config.yaml
norm_place: "pre"
qk_norm: true
bias: "none"
parallel_block: false
lr_head: 0.00671
schedule: "wsd"
doc_mask: true
Each number is 500 + 50 x the weight over its row's rms, rounded and kept within 0 to 999. Layers, rows and columns count from 0. Numbers have three digits each. The size before them is the row's rms in percent of the matrix's.

# layer 6 MLP down (transposed), 896x224, rms 0.166, rows 596-658, columns 0-111
096:553552527528553469451574436531481501448506475528637484438461579468565528373549460491545450457540597478522568484572534501566366448495467535505491541577401628471550502513638469539483479438509459474541522460428557513458518537512464531542470507509435518444560482417488588382514493519439500442511477451530477466487430458506568541547544484527
094:478573531409525394545466479458455508408514474575504522459472459545562460486547513523528463470445485534543484475522431482485432530447456456464459514477518482535524562463484489593527469581480568460482505565504569544573415533517501472502521498541481474564502510551455459539439520563496491474495588554549547574504625546479489548583507455538
099:467476407488473622557493382489513516563584493545456458401473374473513552441503520464475462454496540596526569458543568519467458482525551478551468493410484526456531498317453534484497553446404514490545420511508494596515442547362499451560568505448488516457431547467464532479496502420505463539550536592550500444398486437622573559505509582422
117:542548398498581457516484482460589550384485566540557527505477511416493512559504494441521504596494519515429556501396455554577574551455490422544524536507486597490526473520495446456480502479529466425586431484425398466500467579612461516547474493544483544525552502441548543549532515479611528473512495501536502530495408479506515522446579472552
105:504491549488549440495491452481540527534559518482445499451536532509508484509370384483533490427360521538437473391490485543535568466488634475487508470472543580555520516430608481495451601539417517502529542498478447556578409540535518525519527533464450478561457493491569483431494495410562551466408582549560514546518524548540454471508518489504
099:534430482467541488509502518492562442481500466580426502436535444431532519513562464433541547529438499561476529478508514530579452528541533454561408471506517493499469459475424541580472436459444585462551587539431414498606477530625481490527452393491459572536506426472480483502502449453416480545487543401504399383557464553518511516471576480503
096:477576610449449460465508505582467492491365485449534530425503544485513550592517522497526396606583544504499461537552541456514477517569501538510526557497535532579446451431468507529542482453498448486512513489576512531531417485437428550543484557486466489395495485599448445471461602516426621563550472473446522540563431422441444485529464555542
099:477477489457430524532518453568470485570455519404533517499535456561447457523491544517533525498508564543477482513400463470602502588445519526466443546509441547483454489497360468537524550485549540458482506602456370468490556467441436405524453486534443534509505430464517400566522517586482577527482616569466517492503532499531412519411399462452
095:547518553519516518444562475492398479472471450499475508484505480603466556443497540538629551463441449475450455480470492449501511501415449493479543533516543506517436533554515489525500565476519458541634516547452484583487464529491458479554470522493517310521420437517472521469564560532588625518513478429509553550506467482485509441545501558591
104:529497500461469452406568495467484537523538565636550587509538529567545481448535470527534510491454485447479533509462488431521492573486626483540491582541516551534457509559460516491413536466543526548588485587582394496512553594475444443482504473525509440452485484497462560388534500525530468511428490448523483542557598544546508453432495533492
102:466547421533461444402477443454541629491530458439508454439444518619491523463514501503480511499535515443593524519585559517596523480501464435535435528476435455528497592519558486488619506460527498472491556490502516590506554611516433520496466470505578581514516460540483574512511522487391513459484456468563537491488467486518476526523491473574
103:472501466517514458527559457459431512489543559589585430527487477510575493442552450454472537542493507459553607552482485422546566570511540538524499474479547516450393474483426577563440412467570473400505528601530570455454541405488468531460490441484455449463532526490588521476507477458506458507427494512463566590597512410469450623532431456520
105:540514473538485487530455538502502446448477585429555391544490416460501487560586584425520517521454516552471458517456497541546526506563451429470507607482537538450407539512517455502441398545479527464504468466478517567579518567559479485535434491515512455486470516439511558531421442525484572483486433532538497439467485479410497505493575587400
090:442451529416427480537483515484513547502500408509548504634470474442472618580416450594486504519470606552495537523371599509438568506428520355566443414422591522558492550486576444507483461470555467577550536478476491353593514473462515564531413447568466502525505505390488430525485442490381466513476444567588480441499501510439519496451566468598
099:417443598507434495442543532546495398429483492390496478466517452428497535424512545425523507460524490454631550462466585473485527521476504499360444517471415434497426603500473555460478532477555519485520485500517439454448482614551458490430509566466596494513458515509392577566512460504539541471492437519587492484473469474575492560575503548477
096:502478492400503541487451451560601370438442534506536479556496487467532539515521583467506463584459538568557519487506452592522485495587538496610480487465614448563397533554592522537462533444534434462466419512540459505525505508435472550500563515533513545596495539600481482535486542479559561452558525498393448485440437612564490455575585400496
105:546465558531479523545491612494440472523525588577454459542490506531549490591578448450522500496495494515542492522472498423451531541420567528443559542556377461512535549418511536380482414565461586550536570544527491441448470479494528575503423567454445472525523518520493541493506452498463570413440407438428506479554549602436495471483415446434
095:500515572502497535443480519493457554483487502519541533502471536481461481494520542577560589511466483443445521510549449577539547575534485590533581543443444590417550436410438520532529490487631547564387511553500507628451630519488545562451504496510438478436431474510499505417497537457512464548576424391534513489561452465458491542459587457529
101:500507453547463534433558417567427525473504456522489430479511493486553470517423591561487440543518527386483583499511457520464493627576505362462481426468502481563495470457556476491458542547481393575462544491488460499480508543511499505493551484467513502520464478521480428525571443487540427569523564541494553413398454445531531578490488475477
097:499544526505566497470473536498458505480493574453542483558495455435482450484479526408442452499473482495537487478477485584455474581516447586506463540565542544575501610572545520618443474448507424517511553409478600539512565504480520578486548602577559475430442465516426474473489574529467506503511499553495548398522521446586446531519673544446
095:379533495464513526546451543516502485441416489472511494438539508412593558532472463408405486514510508445472497506486511513546443519530401494522501516564445504461477519515458512478558499531569565514559548532464500557540489439510456439432561519478463493551420539574506560526467474422548438423552565486495546582540505473487565568531409396577
105:476523522552549517428526421535527501401480560545588514510477490511448537481543488496488514530521504462488532448546463516453521464525528505393458525543551468448656452544466446490409470474448519495471510630530435448460516633472516517425481477491504429497507594455458478538491549524508485509449417504472535429475535595450458502608495375489
103:595479474479565508483464587412461498532521453537498447544534450605501442393532580531453439521437518518539475548546505426527466422437494568544460508497455495547455418463552529499487470530426511545446480576563571528448470445497445486597408478489483547392473473453464552486553554494486557567520564620523512527491486468411449458477436522497
092:522443518448521523443560473483485470566479520457409396572469476515515523592512434445519527490532473460552457454411491460547479422448520443534569488438550487442573462501583477534453458449574310451513563551409514523402472493554510515417441626419517565482522537516553539483503516501489493383538414562468577494467471516414541552434488465479
106:519523543555544503427629539521507502495565583556567435517551600623424588414479557439459514546431477546507513498495513487476491539552503498591479518405475471525468512523431534428546486486559416518472508487509543508492578515484533443511526531539572473558475551532515578486510465415484526471517506594492484470592492514454484532410432577525
094:508533490465501525436493476475524598540467523494476509457503415439525514436606535544529484509460535490497466565504457456511549501605433508455523535491444489423481421498532543500546506518511438436496549491529651514566512395466441524500514417522353526541509493526384544400474375530488531496525532510524402531493397523497521580460466488449
107:497479472553518551536540468479433597554497524513497548501442467502442472514544532468507452515521494471493550509625496509518566539475446543467429386505548496451443444492507494522448550587578505476478536446507522518445438569466472439549546518451503462476451567527506515504488500455490367553490528395507536471541600545543423501465606410574
095:492462550583505541526445447579463460496551507444450436447454569470517446559437467577525534509553604519507561416482489541535526475528461581542368543569542473511551552393412442435467575410436522582513506558395522540469548535512504544538374530413616541484485403460555595539485459544447453434596465584489477546523503461486529493507422501514
101:477644487491465522556439427461481507469451482461510494475490414527613496391491426494459499553526614548534611570487529423530419517505515509440477544580517557410498495466468432487501666532537433541528512439487540523525506475520514554437509599415429555532475508492404516460486431552467483546490484505586479445535541493465408481473466464441
095:614455591509550411493487459530518492626386505436491443385538498526547535506455559432538546531588498548538547524540453465644441475529578524458426521443541574528413501561514439535494550446494503545438597465515514545475448409558492442461451519582563548455502520504567489496541487415467498525556532460464482466497584559415501578503482582567
104:520460494550481477498456551440531516521464470499462494506504521496468425459522503389524449579457503466439523478464532591529499473513470442533505574430431610442453543546401498483434556513537523590538481461419502494552539514562497510571487469616530532564567455425461554408387509479538449469565512503469600500466487527434566434440467503477
095:470455433474449461507513516562452491481502487515496560649398551524507534512547497440508431505538497467460508483551443492451459455508467490476461471459446490467525524576464589559524493563515483437550535573581460400489431553549486495469510573459431633500487544529528450452494486568513533499565620634575445461460555511478435549617502485536
098:572497496394516431521505522474517555505563557483576582489508504555514536502476481432423477526522551510508530410578455501544469487546581503500573500506464560433519505562431507558403548478484506422541516468460445620541483509496410531618545527475412581484430498524491493547428414520481485497534479349555453462527489418511456465549491518461
095:473473515524564531549528471580546530403529577437448611557448468487532533508539451548461541438534452460489435521426457541563453573471490481485534547535471607485515570579473546567490546384383574479551455592641556448491482470548435472465507459553474514532384518361588566466494495547507417516528510521493494567521470541532497443504489544479
104:569449466498456540543471523468467520476485523573529493512404508425514573403530468503502542476445531537499447498502412426453526521573552426462428542553512474601483487438487480472451463501553508513586552491420543473522544467554447605594529531487482468527535481516505556384566472502447578421482488519487492461470471542485560551571523471608
112:393469457382400523561475453492473568576563521515433437490464520549510523473497519501575553418427379519502607496473537497608661499501529475479521447500473445597493544467477522467536461528527569513501580461554482547484479501444473512531516512538373524406464475506480513455547464513441451470474505540548477456540543537448472567555554509490
106:550516455512510466515471524593434373501440495629431470555593443505504510478546593544425457519398566499472585510519561581517513509477475503490434498424488500425447430544549520555544404449468467488586461600536527471450489538552501456475555466561494425432517506445474509582542506547403573518365431425505475472481473487519505541434502492468
106:520574498561455501512504528408608427524539365560577498612446506422477440440473468461442474586496500551476453500505480540481581610462488454477397479438513462514631534533479439568402469423441518484509416523462527483520543465512450506509437518507528493508503455499515512551543532485481425525471448489437488472594515486506539577504440503515
092:500532501482537601420586374530520556511404458503512507541462518631604593544535542516541507631513535526417498477429502531526461466444510560552373520456484442387457552476548393475490553593510485511520447452492451466472463469418547480440510521487494438488530541494534481493462567528496441565507532543439452510515509571543493474539521514446
101:509442545486443432607464470518584509431496537536546498505515429487533452540508545459530409370519522455540468483504602501528549546558528562411456471517501534495524427563494581487437444494618510524563483456464459501460502476517557516475481422498485496557507486488437520532530558470488566383513512452508520502412482496484517562587480479453
094:412512474513457424496501479507486465476487615608493492563539498486480381567521503504498572523490425551417532497485497583530498475460500515455452613549636507524545486503420488440573478601459563603480481521456412521504485493527545553588557522480535543451453553450502458557521460502515500550495508557469455496473615494411619485452572391428
100:468481516490531497577532403545555496412509459539366545524525484485501413465502505470514398434493458563527447607471527461525462510445469603543463473385483573507529580490521492479476447500485494521509486482554510519526554371535573474525460561515494424492533602415534527452604468524511432413512454557522533432500494481474463511487571488513
094:587435587529482610420469433553580521424487471532529585471529444405514532519467411514485492561549532466484475481488492613479541537500475543432543520452529564546492466364461483459512554518407497432526597510492490490469435506518409524477502588431408385513474467388436573433448509515500513533530463498512472514465487489407545600472465482404
096:513444420437461564526535446518502526492495534442520429452447524442485506452563438529515499482614493453434431509548488482480437513485539428481461593405485522424508529395527576503528519587557429543476448529490505506567432468452505476475500620364507477481554497389474518450502482508529541509544384508536484463512521522469427464501546534417
098:462497485470497457589502589477581352551459482469419558574537490489530545397469571482559581489446562458515508470600478418541503482510443457524549470561534490560543576482536553437610527582471510496564482403473520573488453436551555498419435465437578504456524597525557530473587534489483495449475558521429475599473445497469546487527454431571
098:486500456469594583462427437548492540387570480510388518446397473492541527442483523495499597504430522532573495508488549477585572449507484532591513485463558529520497485442481518460511423595472485563484490481540467534565569555399587540514385468441511407507492479488492483492508427531416390477512473550467549588503505492546477484449564493475
103:510419429462493519467479442497518480487533512491608516588414489568503480455479472487432405569439518524509542528420502540451525544554475480458491335474411527482512523437524503439578412521450524493497464589501598531535501442486461533529519592484513464470491469441476511460447506543492429568536497542542442477392521503534469591526433515550
100:552479558514442482485496496548510471513422435503492513515486551616537470532522579541695462451508468478513575592570429411459475520535485512519452534545555487490568502506485563492452525444496463553446551468542467416565395486514491576511417469455537482526619431470544514473354490502579551460513406521538516529492529424470472546429533599450
099:551577467598471539617482509500410546469530515469504499483501439497547507449505446532462455484446503464568648493530546474434372513499404460439475477505485508465507497500491492555540533527493540453539527427576491572489450589520543563531425419489472466452493553559436549560430575576497519544455580557538511472525566507494445491539486535436
099:475501531559511559490505497363428538448585490528577552543572401505421513507569578548465501509494495514543376500548591404468435554491440408488556479530462576368504491505402490548422480423521537507563453402537495395448488484465620538511548445523480475494472476517470570472443452509418477457508473539561449566426562512525431525549462512582
100:511513499540438543522439435507481554501495565552532521492519486579491489503533468481625461446468510489589546494587509405554474513539457556437510448412536435462624549519485423525474607469481509530591500474571508530507492533533493468510508501550476509496442503453468546455495381532573437524552602464536473492406533546442389564526541544486
105:542526536575533521512527518502503439507429552596418514482543573536485568485586523447461556439445476435539396439571500543562383517484535526600473542531492462342524562437530477504510583520551459585454473469521425563588486514470525521545505439461495463543530394534578509493505441450520493458516365499476515528452573476428519505521479535438
094:457463518494431487514453511467466463565516504490493475441486543474430497515453545520405407507475471529464539512419576493453461483531588533495399427568448577517472497483604559471549629589436507496428548571429543473500555571450418541502516568532506493399440473532482543452553531518486558491493455453483456472558460472560531421525546474492
100:392642443467469511571431524501501514467501527511540448468540512497508458509436473608478485411515517506480492533500454519504438500575483497357493494481471454472367562594472477434495486517451507499440472544427517472549482575535604488473460515525509607460495604507464478513415468448551441436519489479521546398558419532529543420483549446518
109:524505518613539508570425444461347566415552512538522447536451475472449484491595539515384441529508455445558572515450410550424483514468531435550429383459523526577522489538418425442481522494497460497509413570584566546482557503523496389467471507548468524576424455380513483484457419500412438508415576446475489511558479539540490472449445493533
095:486475474513428476514505399481570459425492530546480513507468463511488518516622481471562492454534548490537475507557491553465467451487431519423511424536476479545566621470432466549467525398527474419455509602475495572514511496576492476569531401540550412442498514581357468429405451508493552573565480568546503443445468539485512472491502569489
101:493515512531490526466462583448478564474475511477543444406457556426545450525472507485591476504555527442588508500406412478552515558506545450524499494453482439446494499567594554435509503541484485500495565521514533475508469486527519560510447471539435492522446511435570492475470490499485488617586513546541566452437495512438650445489496491518
091:499504467530424549507401564509491552622558438513535414457474460512489407452396480506477513393496455484517436523429484437474489438503509548543475547495528445445524418475461398548490514510484469573530522506438553587515504417446506522526552478520443551469522496478472509574537500496515457502474472357462553476465523476495502546533502430455
096:381509459544527467459471514470540479500439506565531546639420501461458490513541506547553445570499388518536503568473499580367526475529427521423454471570494452451521519603511519547556573462513587523469511571500460532552568505522381640439558486556492485440568566476413524461399580426450534495511495484597427452500589470440437552516558525489
112:477331453455508488419450518512497509453458522411471493480541534593518415461519531528580547503478389499427477492530456384558461562489554518518455388385466528465509445523416495500610437509507612473506469511451501455542547570544428494462427490498467445471468462486545514517484589522549435546529562498506442462516522427437472469376491503496
112:477509560593558497530538543369439568590506656488484344538447431472541580463388530498476526433524498482507600436491411468480470469456542492512458450524451570524481555493406490453585529555474554495425424469525540472434460537559534397565545466419480493528629518447434504604504518476457502513447439488451484462483487492450499466479511509444
092:500614450496449445497437559463549432449525486507485561427497426445559493397563549497472467556508581484456520612506571531409517462518472473519515399443506467516381500406498483537543421529480555483438470467490548531530480563513535576518499427510519531481526426527543446436557522474539448461475437451493494491423532497492498517582519508421
090:531548576495570534508506503519572640515465568523500505443495540507538513571554612514581480462474580497489503535505537519444432441572452525465537382559468567450493432467464595531524452504512531614551603478510513547449426585569457500572544458473466542420482568482464515486522545532594464555519540404550438443518522468487486477548487465606
# layer 6 MLP up, 896x224, rms 0.164, rows 597-658, columns 0-111
101:515478595593495564507535449558507488520454407519590525494425522460461460462453503491518433397499564386511542447547549505623417510490478554443534550550459444526464533383509527388404525464504429442589494495456575544463504451555492471456489517514490504474485494500488567470503440469465490495476558431508510496411522542517539461454469481483
101:550539519482494368547538510475522587534430504527456493558596454530583493551436474491503446428515439540450478548444523534438565610418441532570538586428567462457496532549474526492510469479414503554409527514517542558422471447462538471536485541482546462563492578550570428501422577493516522553492436423500428587529487480512543440462434454574
101:433472510508530520461578540568580526425569464536483507496423526437446522435395524443543582529456498508521478455543459591487473526494579537496592521532420508523572483414507489491405480517514456513495493547499552354480528497575426424591543566513546501601577495565488571454467472539508407417432508442532462475443526463515479564532494486512
097:491519508430579526538622518492465523523477475540593459507552505471471546529389533607436516414488415399543432471474463548582507471551503551512505534539496505483528515536476445576494495494494433558524502516518550419556490516488551453522435529632423479519444475471521486468565613512530454451478462524408569579485502442540510632525418632544
097:530568563571495439580368561482592505525560498513608485450517533528547527443475487491524508544545480543481508511413517472441503525432490584492505458552555676534546459444495565460532576558438419429424501581463510443436467588460448521477474569527489448560536594428435629543436503527462486506459481570435422500536525545375471553577522437451
090:636541453506476549432517462446470521662471526485430475454506492542500403401562533461406483556537575536543460465468573476517454571472505488415523550477525516530560534609538578451542501494430483462498487450523469455539511505525521460404499603529515553499478481457480558504447530432482418470440406434453468549525461456510442531499451513617
099:524498572501489484528431471445538422454537527490545473456535540486523481474521518525522509509487453459511416523418498560457482508529452538436438425499513473471511557536619529491391462542496462505556505515442553563529439487534503510471539455535518482619494590520496413488439446455525485440576536520579528585475533554591440467534497592529
097:474511560492518541521479522504521528466568449533439388460584492492497526583496478609478484506498465521585563477516446602569503574445505499619471470504507454556609453474548562530533511501568484502509433513551499495456453346552473491456497465563554463554427506514548526492530558515505448445429619487515499430527442595463492551509481543569
105:497619521488499497622440522462450524536543519571514430518514528594437456480395425493488443580519456524471478466440483517540438513525623537539545526533484501539479411497524535519439521436551427489416455496420492495493466458465572533420582550569497458423489550581605471505507528429517582501465493576511401521512479548511471590525484498448
098:544446580456491551503495447542527444550536552508493483422469519512493524508534524448516485481574438482456438484543535355526497532513495521497437491404527553471540631571496457534499531503449452551469455513493530541556506445530524551541569449563513544471490509576474416509480525503466471579494425550516487571494470512493484475374532531527
105:475511495514490466483432494489474456568446354605486535487533556564542530467512507545496505506442461397454502476529499573551447415445573473579530470496416606538537498539597498514471511498529474551476373476499571576467454558459495550394472498440534519564498514433454424551442525531577522517500532514610576521518462448576513446458483456482
105:498565533536539550424485508529433429465501513524491549556583461497534504519508546518438551493547412502485604605484529549560538493517502520583546565466530427478474518471574539540518453502530543544487463529477480573596501466604554474508478453478486483515444494503434525400506443469470464514542417546474484494459463507471446564526517542452
097:532481436529497489541463511523392542521442412553424636473503500515604466437538395481472491463547501555506427581507496460593398499528546581445615490472338576494558550589544521490532508463463498527466476548519519571468434435600491508561521493447478469487491554501459512486455493571542503493476565562416453547549505505507469563536471474533
096:522478484618488567413550451547602499580442399503553553521428487444494511534455497439470560455477550516515482511535499570590436492385465460465499468445438558515519539552444583547535525552424441538524440497440472479553363433469506497519522613446580444517451467506490611483424456503580467518535550491419412475476534421476494477504506561606
105:478557438396528445543564522532544455408530491529468453483465614460504455529453570459498507537459523477541547537432481583610580492496580532618556455527596554476456507466554529511506478579594441436455508521431474480507468393503536454474546451520464487605519523552525445585614531560471483508534448497417523565495520584491476507507448456517
104:520532501461440487511447486490498574419615443442421559468471540499494539433478461536512523507397480517461507490521592478430509512449473519574517463459517477491544432506413418519554502581559570507522509483556601579519413463478507521530540441477507549564497563483491522494517498474409556485515609484532450540492527465413573520545544540503
099:426581552415491530547406445478457474551589430571426581560513559488522475475407489464563476500513498453497522439450546517501611462481578491519542588579369454576430494432539478499543504459537555570575443505502471443439521484474433446416551499555506496453463469525522494470480464496519500439561449575549483426505479458477565444429477451411
102:518500468538463507544472600478538460494485511529463544487453543528430475475488528432545535465449468556558457481517508536511487571489545569533468520540538418460501439533454524445481498521479523457487530492450541572581633534451566570625534477602417529381573559551543476497489461581580603537525377453583478505512544463449516528481580505502
099:554529525544445516439387428539482523505484483483414454447434568522465523503510570449470494490462436492520528428531529484481464512398521435521556543501528502388554457490460455446560520558489389418545461487524464520450612605489460426486506587487519497487531604555572505539540535492597539438537461561516550542534437471531553527556455399532
104:457496559574568420586500462471539528427425516523430472503539572495449458495497535403575534503379474527442473518480450440512509548402412509515512529456451545412546599615479583513511549425468525531394530499588438478500493495517480580456536509447508523506511551532523561444536598475536523551486386508512510508510583562480601487502533426519
102:485427494466549517457545476472569377485465523603528495533488494475517505593457444584553465477492510525455523505578587502466622594476518510462549523543477495499521502609511509429412516524512518482492501502457573489495539492495526485533550491500563410504389495470499455506614483585523457537466519585578520511543500482497628478514445568486
099:516569447460522522434521521514539431453466480544501482493530478568522508496519508411471406534494509524479451497432498422548423519430607549603541476467535419466535491526506428466529506571562481517441525486435574511455391506528417470511517353488474516510512540543444532580535453512466397573499443516528569449456568390419531515501518486475
101:534625483488639467544423521521557500507488428424455582464509438507426523434448422470564540469452434470498490518530488529570496501512455529540519603538510503597490498507398482557457463620391515517470468528466569472536559416453446476463531576448548535465442536470578478558468504486618558479494501503498515498551514476524473407540508504410
110:502549581523529407472457475395614487523465388500392510507446525478525560533472475502505492389535499417506519520484531495538384458569509539484487473540506484479505521506617483499504572467486494447405554531444541532566440486448428526513505503452524576520516540479483574589516498568423498562525487547463490488459500511441517544509517483436
096:521490563450464494472505506465445450489484462500475477469478525494487548533457440667500552512539516641516468431494526470468549459565543476534443501566394485518495523488463455474534562467478543574540492546468534543385536474476432432463473492495516465502501518544462482527588473574604434450560551440424475546477512429477453476507491527535
099:491493423444558464537480524486501557440498408379533653517549429409388471417476515554512529560506467572471561564543551384580478534444461523516530454559522484494459540460518505585474583475501506497394480437516491548455506485529469574476496533514523566483503505545551435598440517451480472428564495465574507431509474474476444398513459570497
102:538514484510564517369461480538569530533508547515486574607452467466477547536436523597574534532523452478436570499496470492557443553493501559438481578536522428442550591561459476556392570520404543442452493563449584447513458507422495467527587463472537473445522552512509481504575638517511500442520499592457406493462566448475468556515509536491
102:537516612407463491548476562492465543565494463495421439518491585461491532469515433550585523486554586557562444501469494439554453413360462532538522501581502463526515488487413479491537449471572479479511475438453614509534511550586442491401498517505507467578553427436561506499464471479471464521500477464542478535522450523506609450470411539470
100:543494492462495534422593540429517576489568541480477453569572517511576417432432458475488564624497431598476451552491550462491486598476496481466478479425518483490425473546429484544516459514390572535453533544417554532549495528520460561460407564481502499463541509629400499475523507581514498532429357534499520478513447530457551509363496577571
096:563501520488563513569478568519507557600577535543504525502471524480546414505443507475518434581604568530446521542513451446442499496491514493537450569601457510488536383506567483460484511597578551521518496465466533518472435473464416473501510532496481475463472576526522418472417517490543473444319471443482439537498476517418470467499583502531
095:489515598541542426527433353547485468527487558524428487486429590445481531489539459441475481542553492534472472417472495486437414416529564449510439645427517518490432504560511528515517496502480476487456471577556488482553555474433479503428526507541461479480567492474558473596523438604556456579483490525535526526420575504427578404473483521490
099:484530460469638615558503464531497492500453530441510522519507573441429537546530540584556630485466490466488539408474504585510456572544491524445498490441545451500532585444442408558527564505540448568482518478492641402448549443570549556541570481533519431384529583502536589520394462377403394468484477566455525486465440479480488530437504428482
094:460512543487439500511401525506470472490569455436453477598535452548366349492488489454566438517548501493558530493543450539484476511485453541467581509498541443457552452433500412541516495489432518478426525605499520514600454462467386612560499489501457518463513478528464495552535554497580386475541609501552546550545556483435437461417512507517
101:500474374494484480415512562498489558470420422480590492464519488436452514482563582508496500533468524594406459531560500432554557485515517535504513532457510423510574462521470458507500514538503450571526499478474436445543550412456529512575575433500642483588432587458498447468495482561578592432494476551470540536588488449499523427531513388485
112:432481471441513461559515489433473503527577466481523415503434543427457509582555550450506650448497552479512580542546398496469525528378500467508559555536461468516547589548440448514531537442486491452495384484501403529528537478481458624490480436415525442560513417578450505508480608547493451514556522532447524495540498511505529564474591473528
095:441455433511499485462582580614509548604536480463536521535501559525507501467468523470463544548495558494551506368456492587527466534508473538456474498463517432541502474453587444546458515533532518543529587490468465469595500471492396443413549578546507457434536626586542519446467429496513544536509497562466447507555441511525513499541422540600
097:450495513549577422502567444488531527493490561478490508470527540513541599591429456549508475562569450459485477401426469472553516374465510434498483568494560447467389489570539592573552448513517451526565444470548555586491477452488547552527502540561526528472530529581452463494421505514529526527456563457490570527486485488425580556580551478479
095:443517429528560425474525584398556502463506529490509547440489566474433448433512550539487621402473397495514463539542567492455512565517577555474460558380510507641461606498498487557564563470432540492466452435376499509507520574490477479588418502491575523516474447499462543406571510541539475397520554518503544437565472468498608434528450467437
097:442534534508471516557463441522468495519542442511512504512500560551487538562548427556544493460619518531491459609549538531391440510473490464555463512446527450458527477527511465561462465518570482508502512547453418426554484490458414549522425450567477515465453369517530641506452652464505539461501498472480516534557478465464545499523515427486
098:526551508465534537553552493510520498521488516471456547518516427604487503554544483571595463552402448555597438438450452442512511525448411571511560400502505401548582543455484453529470489454490543477425486581564479419500582537532491520504524532548518469419597432501472494512473573542399509464455454496557490503542517516412448469553494492514
098:515467512525459576478533566398522455446455432495472569642480537425575441523467508526569579590545386518509498610404490487517478466549477532580466456533567549518460455447509494509463450394483449499497529404489485474501482475569426425513325462600455513487486535525539533574466541538427469527495553502564549489499593450531495467409491463536
099:487582554546518381508525565510471471556503523480451473487423614430449429388496415486541508494509553499576488608492461459509403450511522488576557551523435460492577429479484488470530500464481557512576478517467517523483503514620508510449526571551570477451481438471584488626464455498496482456449520471455563499511561459474500474488611622522
098:513485507483507552597453492480528462523477524484470552516470488537515446504498459459530461469526496524488461467533520519470520505441453519598512523554539505470528500595445546614524546442411530462457449430535554504508564519491510430458538469624522449486480455448541409456498462435472534476479488609488378499473536517490473353408460506418
098:427550379450451571566455534513468460538469427430573536423478519586494398417459476444492577550542489535516405547458531472520502576574480513535562537558533563507479489443517507517499498477511495522451461504499545522505515550537510573486642491529638432454484469508549503545571492427536334589551547477558481483539527531419493485490427510547
098:499479507374568476538476464557387491450429506464591526554493482450502361559471501441554449511432476524577444513415526425522439521513550501514342428491521467504468542574621509483612531400485524445417505546410563517503554476383511483561492511510590591482576489527468454544439527521495478461532421485460458536482474506493490496505463556509
104:544523576519509447545501572476439414404501456564596544439498528499469575556524483504451506504515485555452566516419437503455544345580518526456487445533650419469581548537569466460545468558514474465525466438482487527468500520449531516492512576547392488530471438572509534504571401458523474505481505478496490491526489509491481490556452509506
099:440528530528512597431466462445565447486415584500545477518546462507599625576505468578571521464530616545490460528524516483554593523441508394511515450569591466479482587507388440584428497465523506495481530432546536462464488500488548502543479438450536425494511544494536493586520515503449526519467448495504500492479522421551497441545552535498
098:561463645501608434562556534489484461525479634461471483557522512529521495521506495561514490530449492487566434481472580437535472426455468455412519428444477510648484456492500590525531558498521548458556518521429499463392518405528519476471551513580578488479478563495517420442529559521547515538555474539473477462490471455485536510474502436513
107:525478561462430548542521502520493496581513444490512429470507551457453462506414484520528480477489345549542464525447536485475507486468660509542481497524479468592492577501546567509536380601502446481485486506497456542503532473424492532510549472458453468447580494572485453550438587523437429488439513541504593525463478491469580541475580428495
103:524476592434454494469510535401475458490544464488476477502541558566464510491434591427459403449598490442497545507508463514506466456446486562513531490587460498560506558454445512458479525469475519496513477462562514521470471417480381496473506442433424432515469558401540412490466556583446507483536498472491503564559521511415474534425460531481
098:442468505548523425530514464483536514453561516497446516522516482539458463445529511507453400441441506474534484492497479447531561545433516541526475484601482508527527459511540491522525519646575568408586423476544450474462540496582513491525505487497502495485588592420510599527531469502424423447530522496466490514548430520448480438501560478608
102:457509530554488549554459370523452575465416470451515425485471562547590453496352511484482462561462500574516481389511526574419438465437562408505457470473539532488577467479481481562487531574490530524513523493578528578465509469386533446520546503486490511510564496418511419480489529396607556572485492530533582539487457499501526511541338560448
092:556497409507467495384610490512582588473519540578445491449439504430546455494494475509445529494515501495543553400527385530426591510498495483539478493563459424547564592528508492532489487499641402565460416495480513578428480420492433539565513589487486509533483456495441503521483499447487505470474569485608495528495529537486541482442562523486
110:501484539559428544439474518515541484461549490575475523478467547554576481386439470481566572546447506570597523454553547529584433603515564488531515470555487544485411492513548490462477416440480532447533380412356456579482490552480605513492515611560477452438498462507484587547583511570516487519500524519630596539473552511577472452521531524545
100:495548522425540528472506492463540460498526433408596532504497485509558519483488503432508496543368481538499538495514460524504579428430473529426448577441552428570533521488548474494610529457569488577538498487499464412540525454400515413528497569534575461439508505525525507446541473590516524484484426561473496466556536454540512529445438548420
101:492425377525550419517544463553423546478480407523526585473409506483449521550501525385515534534461506475586447497608581525601526500464607488529535481455666476527543476581518506486528585504468495412548509485520552486485493534568537419425464452508534500516477507579541467475471514582425469518477596493469615569494461495548468480443447498512
094:491514375478573509514579448429506418463470581392502560615489543474518548494475494546580493533511440514485521506482515559592534482442484494496527483477560507570427536511541530482532470542537570480371446475490478417490507538490493453454575588506494581496487453545558443443511520536415520547485499582498509449483523501489491560527498562515
093:528457501527545473494543556481581491425470621482517515432453486431577487445491524413493492545466439472525428423571483410460553496573502519478487592476500460523465501521473597450522475487478502580506489432456617517429511460450556455506465579454515461491537555528437390543433409588565484506542543478465533527535417427499525525516462414606
113:484524566428513454455549486435402522541499478527544506444469480479490532441523471427575489545540520440509466514498491474525519477463498484495485523444540492441513503484532491451438464485486521474597512523502566531527437432560559517509590494480532562470498563498514556561444460429586476503452536432503481578490527548547502566437481457484
107:445465480452489514342526489467432546439554409508549513516389545541502468486496490436476479433518639531466479558408421527486435476427560479510526490511460461427493413551452535455495514502514526552488505536484511491416514480509546557525428484521495455485550552476511459489453538501541546524513499499474489540557540548416539449533494454552
093:483534461508446546621455491594464434546443441428520502556552576469475505442375513507498473504400517482527434506462541420419561471521477494533485506648516508506486480509531416552545501474479452489487435409514489496460523524543464514532465448463407539544471456456528493506487515578487529520481442559509556545550459531501516543508547446484
104:525522516525512471544450491557425463495488474457533555482575546526418542464616459491592532577491436508449463449459461543449449495519515513503577518478568503530502496496565528443538602537544443469437490521521522470486505546544583461430550529525439430477508568587516523510608462552468538455592472509443510482472506553513600461482612527473